Each number is 128 + 24 x the weight over its row's rms, rounded and kept within 0 to 255. Layers, rows and columns count from 0. The size above them is the row's rms in percent of the matrix's.

# layer 7 MLP up, 1792x448, rms 0.0635, rows 405-429, columns 384-447
size [ 99  92 104  97 100 107 102  95  93  95 100 101  99  99 100 107 102 101  92 100 102  92  98 102  97]
[[108 138 101 120 178 147 128 128 150 143  99 110 123 118  60 119 107 113 137 133 136  78 109 174 109 110 118 101 133 109 116 107 140  57 160 123 104 123 105 116 130 109 107  89 118  96 134 144 151 123 152 122 161 118 134 125 130 111 114 108 118 138 151 150]
 [156 147 113  95 123 130  82 125 138 132 171 136 117 116 141 111 118  99 109 120  83 136 176 130 107  80 148 152 121 121 129 126 150 132 121 121 166 160 106 141  87 127 154 135 110 107  89 107 150 125 114 135 126 137 171 149 132  81  94 150 128 127 125 121]
 [144 156  99 106 107 109 173 103 122 161 130  98  89 163 117 157  77  96 136 122 127 152 116 152  86 105 148 127 133 133 154  85 160 108 119 142 122 106 120 117  87  76 158 123  96 109 141 113  99 128 136 166 201 123 137 148 121 114 106 123 135 109 119 164]
 [153 143 152 140 153 172  93 151  81 133 109 138  98 136 101  93 167 135  64  99 122 161 164 119  96 138 137 115 127 100 161  96  85 110 150 116 151 115 112 121 133 132 138 133 115 123 100  85 131  75 126 129 148 173 109 149 128 165 136 138 111 114 126 133]
 [114 126 138  93 148 118 122 131 128 117 120 113 120 125 128 128 126 146  53 119 104 143 113  90  90 119 119 143 116 134 120 100 118 156  60  67 164 187 146  94 127 137 139 114 126 107  93 127 104 136 133 125 102 159 140 116 123 148 106 156 107 105  86 121]
 [116 121 123 156 163 106 123 116 144 152 138  65 171  91 147 147 114 164 127 136 123 136 134 109  81 105 163 120 109 134 125 118 125 124 113 128 135 145 145 189 123  99 142 130 102 128 143 154 169 152 125 113 135 143  95 116 110 110 108  92 162 122 158 128]
 [ 90 130 167 157 148 146 128 126 119 115 146 142 112 147 124 124 107 191 121  92 135 124 102 134 104 141 122 155 128 155 126 125  99 141 163  86 129 139  80 119 127 124  61 122 152 141 129 165  87 144  92 149  75 139 164 141 107 116 106 129 119 104  85 103]
 [142 111 138 119 177 127 138 121 104 116 139 149 144 138 133  86 127  76 142 107 169  97 137 120 140 146 158 164 135 107  63 101 110 172 128  89 175 127 180 103 140 131 135 112 130 137 163 138 129 106 129 127 132 110 133 152 152 142 122 128 108 102  60 178]
 [155 133 141 134 126 149 122 100 122 152 120 113 103 142  75 167 160 118 132 112  98 131 127 119 136 147 128 104 121 115 147 121 141 125 123  83 175 114 153 136 132 148 125 116 128 149 147 148 146 107 108 174 154 181 160 118 104 146 116 116 123 146 108 170]
 [157 135 105 136 115 201 137 136 140 119 112 138 138 111 140  94 136  99 104 139  96 153  91 112 121 150 140 167 150 102 159 120 140 167 110 141 138 185  90 130 102 127 114 129 172 108 131 139 136 136 137 155  89 117 121 132 148 102 139 101 133 163 131 120]
 [142 136 148 134 126 147 125 155 105 168 139 134 103 146  92 142 133 118 105 140 175 175 122 136  99 132 161 183  93 123 109 125 118 129  78 121 152 181 125 179 132 122  97 120 131 175 106 123 114 124 162 122 112 124 124 127 108 150 156 147 142 109 147 150]
 [133 110 151 181 139 154 112 132 134  69  92 124 139 121 133 127 113 154 108 142 139 164 146 115 124 127 120 134 114 133 100 108  98 136 152 128 118 143 113 169 122 117 137 115 115 133 124 108 116 107 153 162 117 147 140 170 118 114 134 137 141 127 139  63]
 [114 134 130 156 140 177  96 101  88 115 121 141 122 118 110 142  75 138 151 146 138 113  94 136 121 162 155 127 103 135 142 120 136 114 129 142 106 134 118 144 122 131 183 122 172 111 112 150 148 129 173 125 108  78 134 132 108 153 132 132 128 109 147 116]
 [112 107 132 145 121 117 102 145 123 122 178 161  94 118  81  82  97 181 139 117 139 133 143 174 124 116 116 169 159 152  63 125 164 128 124 155 155 121 143 116  87  91 127 114  78 141 149 144 130 114 142 111 180 158 125 144  78 142  96 148 113 117  83 127]
 [127  96 158 116 139 122 111  67 132 114 132 104 132 111 115 145  72 128  81 155 111 110 110 122 176 149 111 113 114 116 146 119 118 119 137 154 164 123 118 141 124 102 114  91 145 129 137 128 145 103 107 152 146 125 129  91  95 136 158 139 122 134 136 132]
 [158 114 161 110 149  92 147 108 150 110 121 119 109 131 114 115  94 101 132 167 163 144 143 137 134 138 136 149 126 142 132 111 138 133 133 110 123 120 121 162 141 130 128  94  94 146  83 109 137 105 190 154 159 105 152 146 115 138 121 135 154 149 109 119]
 [119  75 145  81 151 226 119 138 107 142 107 113  98 165 103 135 141 132 107 124  98  93  95 178 131 110 110 127  66 108 153 109 149 124 165 119 103 123 115 142 137 167 117 135 145 133 147 117 128 120 124 157 149 117 156 130 117 133 121 135  84 112 122 143]
 [122 131 129 154 143 168 101 165 129 131 155 125 139 151 135  91 109 124 123  59 151 129 154  98 131 164 118 113 143 108  80 133  63 171 137  98 128 142 102 139 105 139 131 107 101 134 113 153 143 109 122 192 110 112 122 131  92 111 111  97 152 136  86  99]
 [118 146 136 161 131 138 102 101  94 143 153 105 117 132 130 101 154 119 106 123 105 122 162 116 148 136 143 120 103 134 125 110 127 132 151 120 153 149 149 117 134 115  66 119 141 133 134 127 117 109 136  98 105 154 135  98 114 117 125  84 154 137 105 130]
 [121 157 152 114 138 122  85 133 139 136 115 114 133 114 146  85 111 104 137 121 125 106 108 124  70 137 189 127  91 127 137 117  85 135 152 143 139 137 129 147 152  96 123 100  89 114 123 138 154 148 107 166 115 136 136 152 139 101 126 137  96 114  87 138]
 [150 126 164 120 153 141 134  91 121 152 157  93  83 152 132  76  86  92 101 110 128 180 142 148 128 101 110 109 129 123 136 112 119 139 132  81 150  98 107 124 135 110 120 142 162 132 144 121 142 130  89 134  99 117 177 100 112 127 147 136 127 115 115 131]
 [118 108 151 129 188 172 115 140 137 146 110 129 128 120 128  93 144 106 102 123 108 116 159 120 119 101 160 168 158 125 151  82 152 130 166 153 127 161 122 141 101  79  93 122 106 107 104 136 101  72  95 127  99 144 116 188 141 112 148  72 102 112 114 131]
 [138 135 133 100 132 147 124  74 124 123 119  72 112 110 127 158 115 102 112  68 111 131 108 137 107 136  77 149 125 164 116 121 156 129 139 124 127  79 156 179  84 100 150 166 113 139 153 119 146 128 124 159 137 128 111 148 125  90 155 104 130  98 120 129]
 [158 120 149 138 162 128 112 132 129 149 130 120 128 115 124 125 107 116 101 170 106 164 172 129 117 114 130 149 154 122 126 156 143 153 122 105 114 135 113 129 118 130 119 140 118 108 118 150 121 108 126 105 166 108 131 124 103 113  95 146 128 132 119 131]
 [138  94 155 126 158 136 142 103 171 178 129 143 150  97 108 101 143 150 155 135  94 155 131 129 111  94  97 109 142 154 117 122 136 130 106 109 122 122 137 144  90 130 118 138 156 117 134 113 142  96 127 102 142 118 103 134 109 128 121 141 108 111 149 160]]
# layer 7 MLP down (transposed), 1792x448, rms 0.1, rows 405-428, columns 384-447
size [ 98  92 112 105 109 108 102  99  96  98 101  95  94  96 101 114  94  95  92 102 108  89  96  96]
[[165 121 130 104  91 126 169 130 133 126 120 127 142 169 130 139 171 173 127 118 104 100 135 103 154 105 140 121 157  86 160 127 129 143 144 155 126 126 161 140 122 133  79 150 139 147 150 109  71 144  84 145 124 122 174 148 133 121 133 176 142 129 129 131]
 [116 147 141 146 146 114  96  93 128 159 114 109 136 119 159 125 144 140 136 152  88 106 143 127 133 149 128 125 122  73 120 171 132 187 174  92 125 109 144 151 134 115 148 104 134 144 134  98 110 138 142 144 113 141 103 133 119 161 138 174 124 100  93 130]
 [158 108 137 101 149 129 115 155 110  94 109 163 146 137 144 135  94 160 161 120 125 169 139 101 155  99 141 129 134 128 101 151 104 141 149 111  93 161 131 114 105 185 141 147 116 102 108 129 135 163 113 112  83 140 137 128 122 128 139 117  94 121 111  86]
 [107 117 138  99 147 111 168 146 125 111 172 134 155  92 159 106 134 127 138  96 108  74 134 196 153 101 151  97 136 151 122 117 153 146 159 140 129 136 122 104 116 123 122 147 151 155 101 161 110 125 117 141 182 112 122 130 174 106 100 144 101  64 129 130]
 [155 103 125 122 156 151 117 132 125 111 156  97 113 120 125 123 153 111  77  84 136 119 129 154 120 112 125 110 122 137  89 152 130 111 130 128 125 114 105 157 139  96 127 127 129 108 134 152 162 116 104 127 114 119 128 107 125 134 113 146  83 109 134 131]
 [144 116 123 117 141 148 134 234 113 152 124 134 150 133  98 140 120 110  98 146 169  51 108 107 162  94 180 144 171 116 158 156 126 148 131 153 117 112 130 117 160 151 120 113  99 141 117 146 132 133 135 129 179 101 126 140 105 155 118 112 116 140 159 113]
 [ 97 146 135 133 135 150 120 145 123 118 141 135 164 128 166  98 152 158 141 167 154 115 110 164 113 149 147 141 161 131 144 137 108 122 121 147 101 132 107 131 117 171 110 110 163 163 130 103 153  87 156 142 113 134 123 114  99 124 130 110 111 117 109  73]
 [ 97 124  95  86 109 117 110 151 122 170 102  90 122 117 107 146 120 176 157 126 159 135 100 124 143 124 142 125 116 137 169 106 158 141 120 102 101 177 100 104 116 112 108 159 144 103 100 126 143 148 119 148 128 101 105 165 108 137 128 162  81 178 151 140]
 [137  83 144 126 122 138 146 136 100 124 107 119 120  93 154  99 147 154  90 104 147  89 134 169 114 120 125 166 138 115 114 133 120 129 103 155 138 137 144 123 109  91 166 122  36 136 115 122 105 120 135 108 122  83 108 136 150 138 167 137 148 133 131 129]
 [142 155 121 141  93 126 137 107 164 125  91 129 127 171  87 131 147 153 146 106 148 132 107 130 110 196 146  78 140 143 120 122 105 116 115 129 127 101 124  87 134 160 147 170 158 162 129 111 129 166 141 119 132 154  90 186 141 146 110 162 149 174 128 157]
 [134 117 136 169 113 161 144 104 109 141 142 161 135 100 119 114 124  88 114 127 113 110 143 141 128 121 122 152 104 107 128 138 107 135 165 152 121  77 113 129 139 139 142 125 117 155 111 130 116 138 135 131 108 191 132 143 129 120 116 136 164 136 147 162]
 [150 134 111  80 147 102 124 129 119 175 117 139 120 136  86 142 157 150 112 145 146 126 138 109 110 150 149 155  98 115 141 128 144  90 130 115 133 156  87  93 107 103 130 177 112 135 124 160 116 117  64  68 121 136 113 146 120 104 135 130 161 135 118 168]
 [171 129 123 148 110 105 142 138 163 172 165  92 102 113 154 169 169 132 124  88 100 122 148 108 128  86 135 140 133 152  93  89 111  86  76 169 164 179 134 125 111 130  82 147  81 149 147 143 123 122 104 113  96 170 132 132 145 109 133 132 134 127 122 173]
 [144 129  98 116 136 112 123 110 177 178  53 137 128 114 109 135  84 133 115  97 110 127 121  74 123  81 158  84 140 128 168 120 129 139 160  84 103  82 163 142 135 151 164 164 147 117 110 122 135 135 130 116 125  98 151 132 130 104 134 108 125 102 130 156]
 [157 136 109 114 110 139  63 152 132 110 109 139 131 133  92  66 134 153 158 111 140 158 159 128  94 144 142 157 131 146 175 154  86 137 131  78 130 125 170 144 104 151 182  96 130  64 112 135 125 122 136 105 138 129 132 108 153 137 135  97 173 109 114 176]
 [120 186 125 158  88 124 184 121  97 146 147 167 127 168 107 173  81 119 168 127 110 161 135 146  96 144 180 135 112 131 105 118 101 132 139 117 132  94 102 146 111 129 100  97 149 123 126 136 117  87 103 107 121 119 124  95 130 106 137  92 151 139 142 141]
 [110 142  61 173 123  88 103 126  94 145 121  86 140 108 155 133 144 132 132 114 162 127 127 105 153 111 125 107 143 155 108 101 127 107  70 123 146 117 118 142  92 151 133  83 130 122 142 121 139 133 128 109 105 104 117 128 108 141 143 101 176 119 118 133]
 [111 139 158 114 100 171 106 127 119 104 120 111 141 120 127 140 141 128  86 181 113 134 123 158 134 117  80 122 128 137 130 124  86 140 125 123 107 138  99 108 164 113 114 184 122 134 133 100 119 166 173  95 108 147 173 148 161 134 124 128 113 152 118 105]
 [130 134 110 116 119 128 146 157 174 135 116 101 142 121 169 126 106 111 133 153 167 146  78 126 111 102 122  96 135 128 118 105 123 139  85 125 104  99  97 119 125 141 139 108 122 100 150 130 168 100  57 158 152 128 108 154 134 132 137 163  87 110 159 133]
 [150 105 132 160 123 122 147 123 153 118 147 148  90 109 139 151 114 146 127 149 149 117 100 138 100 103 138  90 154 173 133  92 158 119 122 107 102 133 140 139 129 102 134 140 135 125 166 139 113 115 148 130 126 120 146 123 141 129 162 127 122 123  83 125]
 [142 148 119  86 110 122 109 142 109 144 113 150 112 129 179 176  91 119 144 157 149 102 131 109  84 119 161 111 122 150 129 106 130 128 142 127 127 139 158 127 117 161 105 130 105 131 121 109  57 144 175 152 165  98 120 189 102 110  43 111 112 136 129 147]
 [141 170 122 151  94 138 107 115 138  98 129 130 134 123 156 125 112 163 146 125 126  94  96 140 131 127  92 148 132 113 125 134 177 158 118 108 102 104  84 141 108 162 129 140 114 137 147 110 146 169  90 145 136 157 149 132 122 103 121 165 141 140 156 150]
 [153 198 129 179 135 115 166 165 138 120 145 196 143 150 144  84 139 104 128 199 137 115 154 138 126 129 139 155 148  93 145 132  98 125  89 142 125 141 129 122 193 149 123  98 130 126 122 123  76 124 134 147 136 132  95  63 154 155 100 138 122 157 116  83]
 [118 133 110 119 148 100 127 127 153 159 148 110 132 124 127 111 186 140 139 138  96 125  96 126 144 144 124 146 124 124 136 166 126 118 127 119 115 147 146 133 112 132 115 123 148 140 126 139 124 142 118 117 199 132 137 144 122 146 136 131 111 133 103 115]]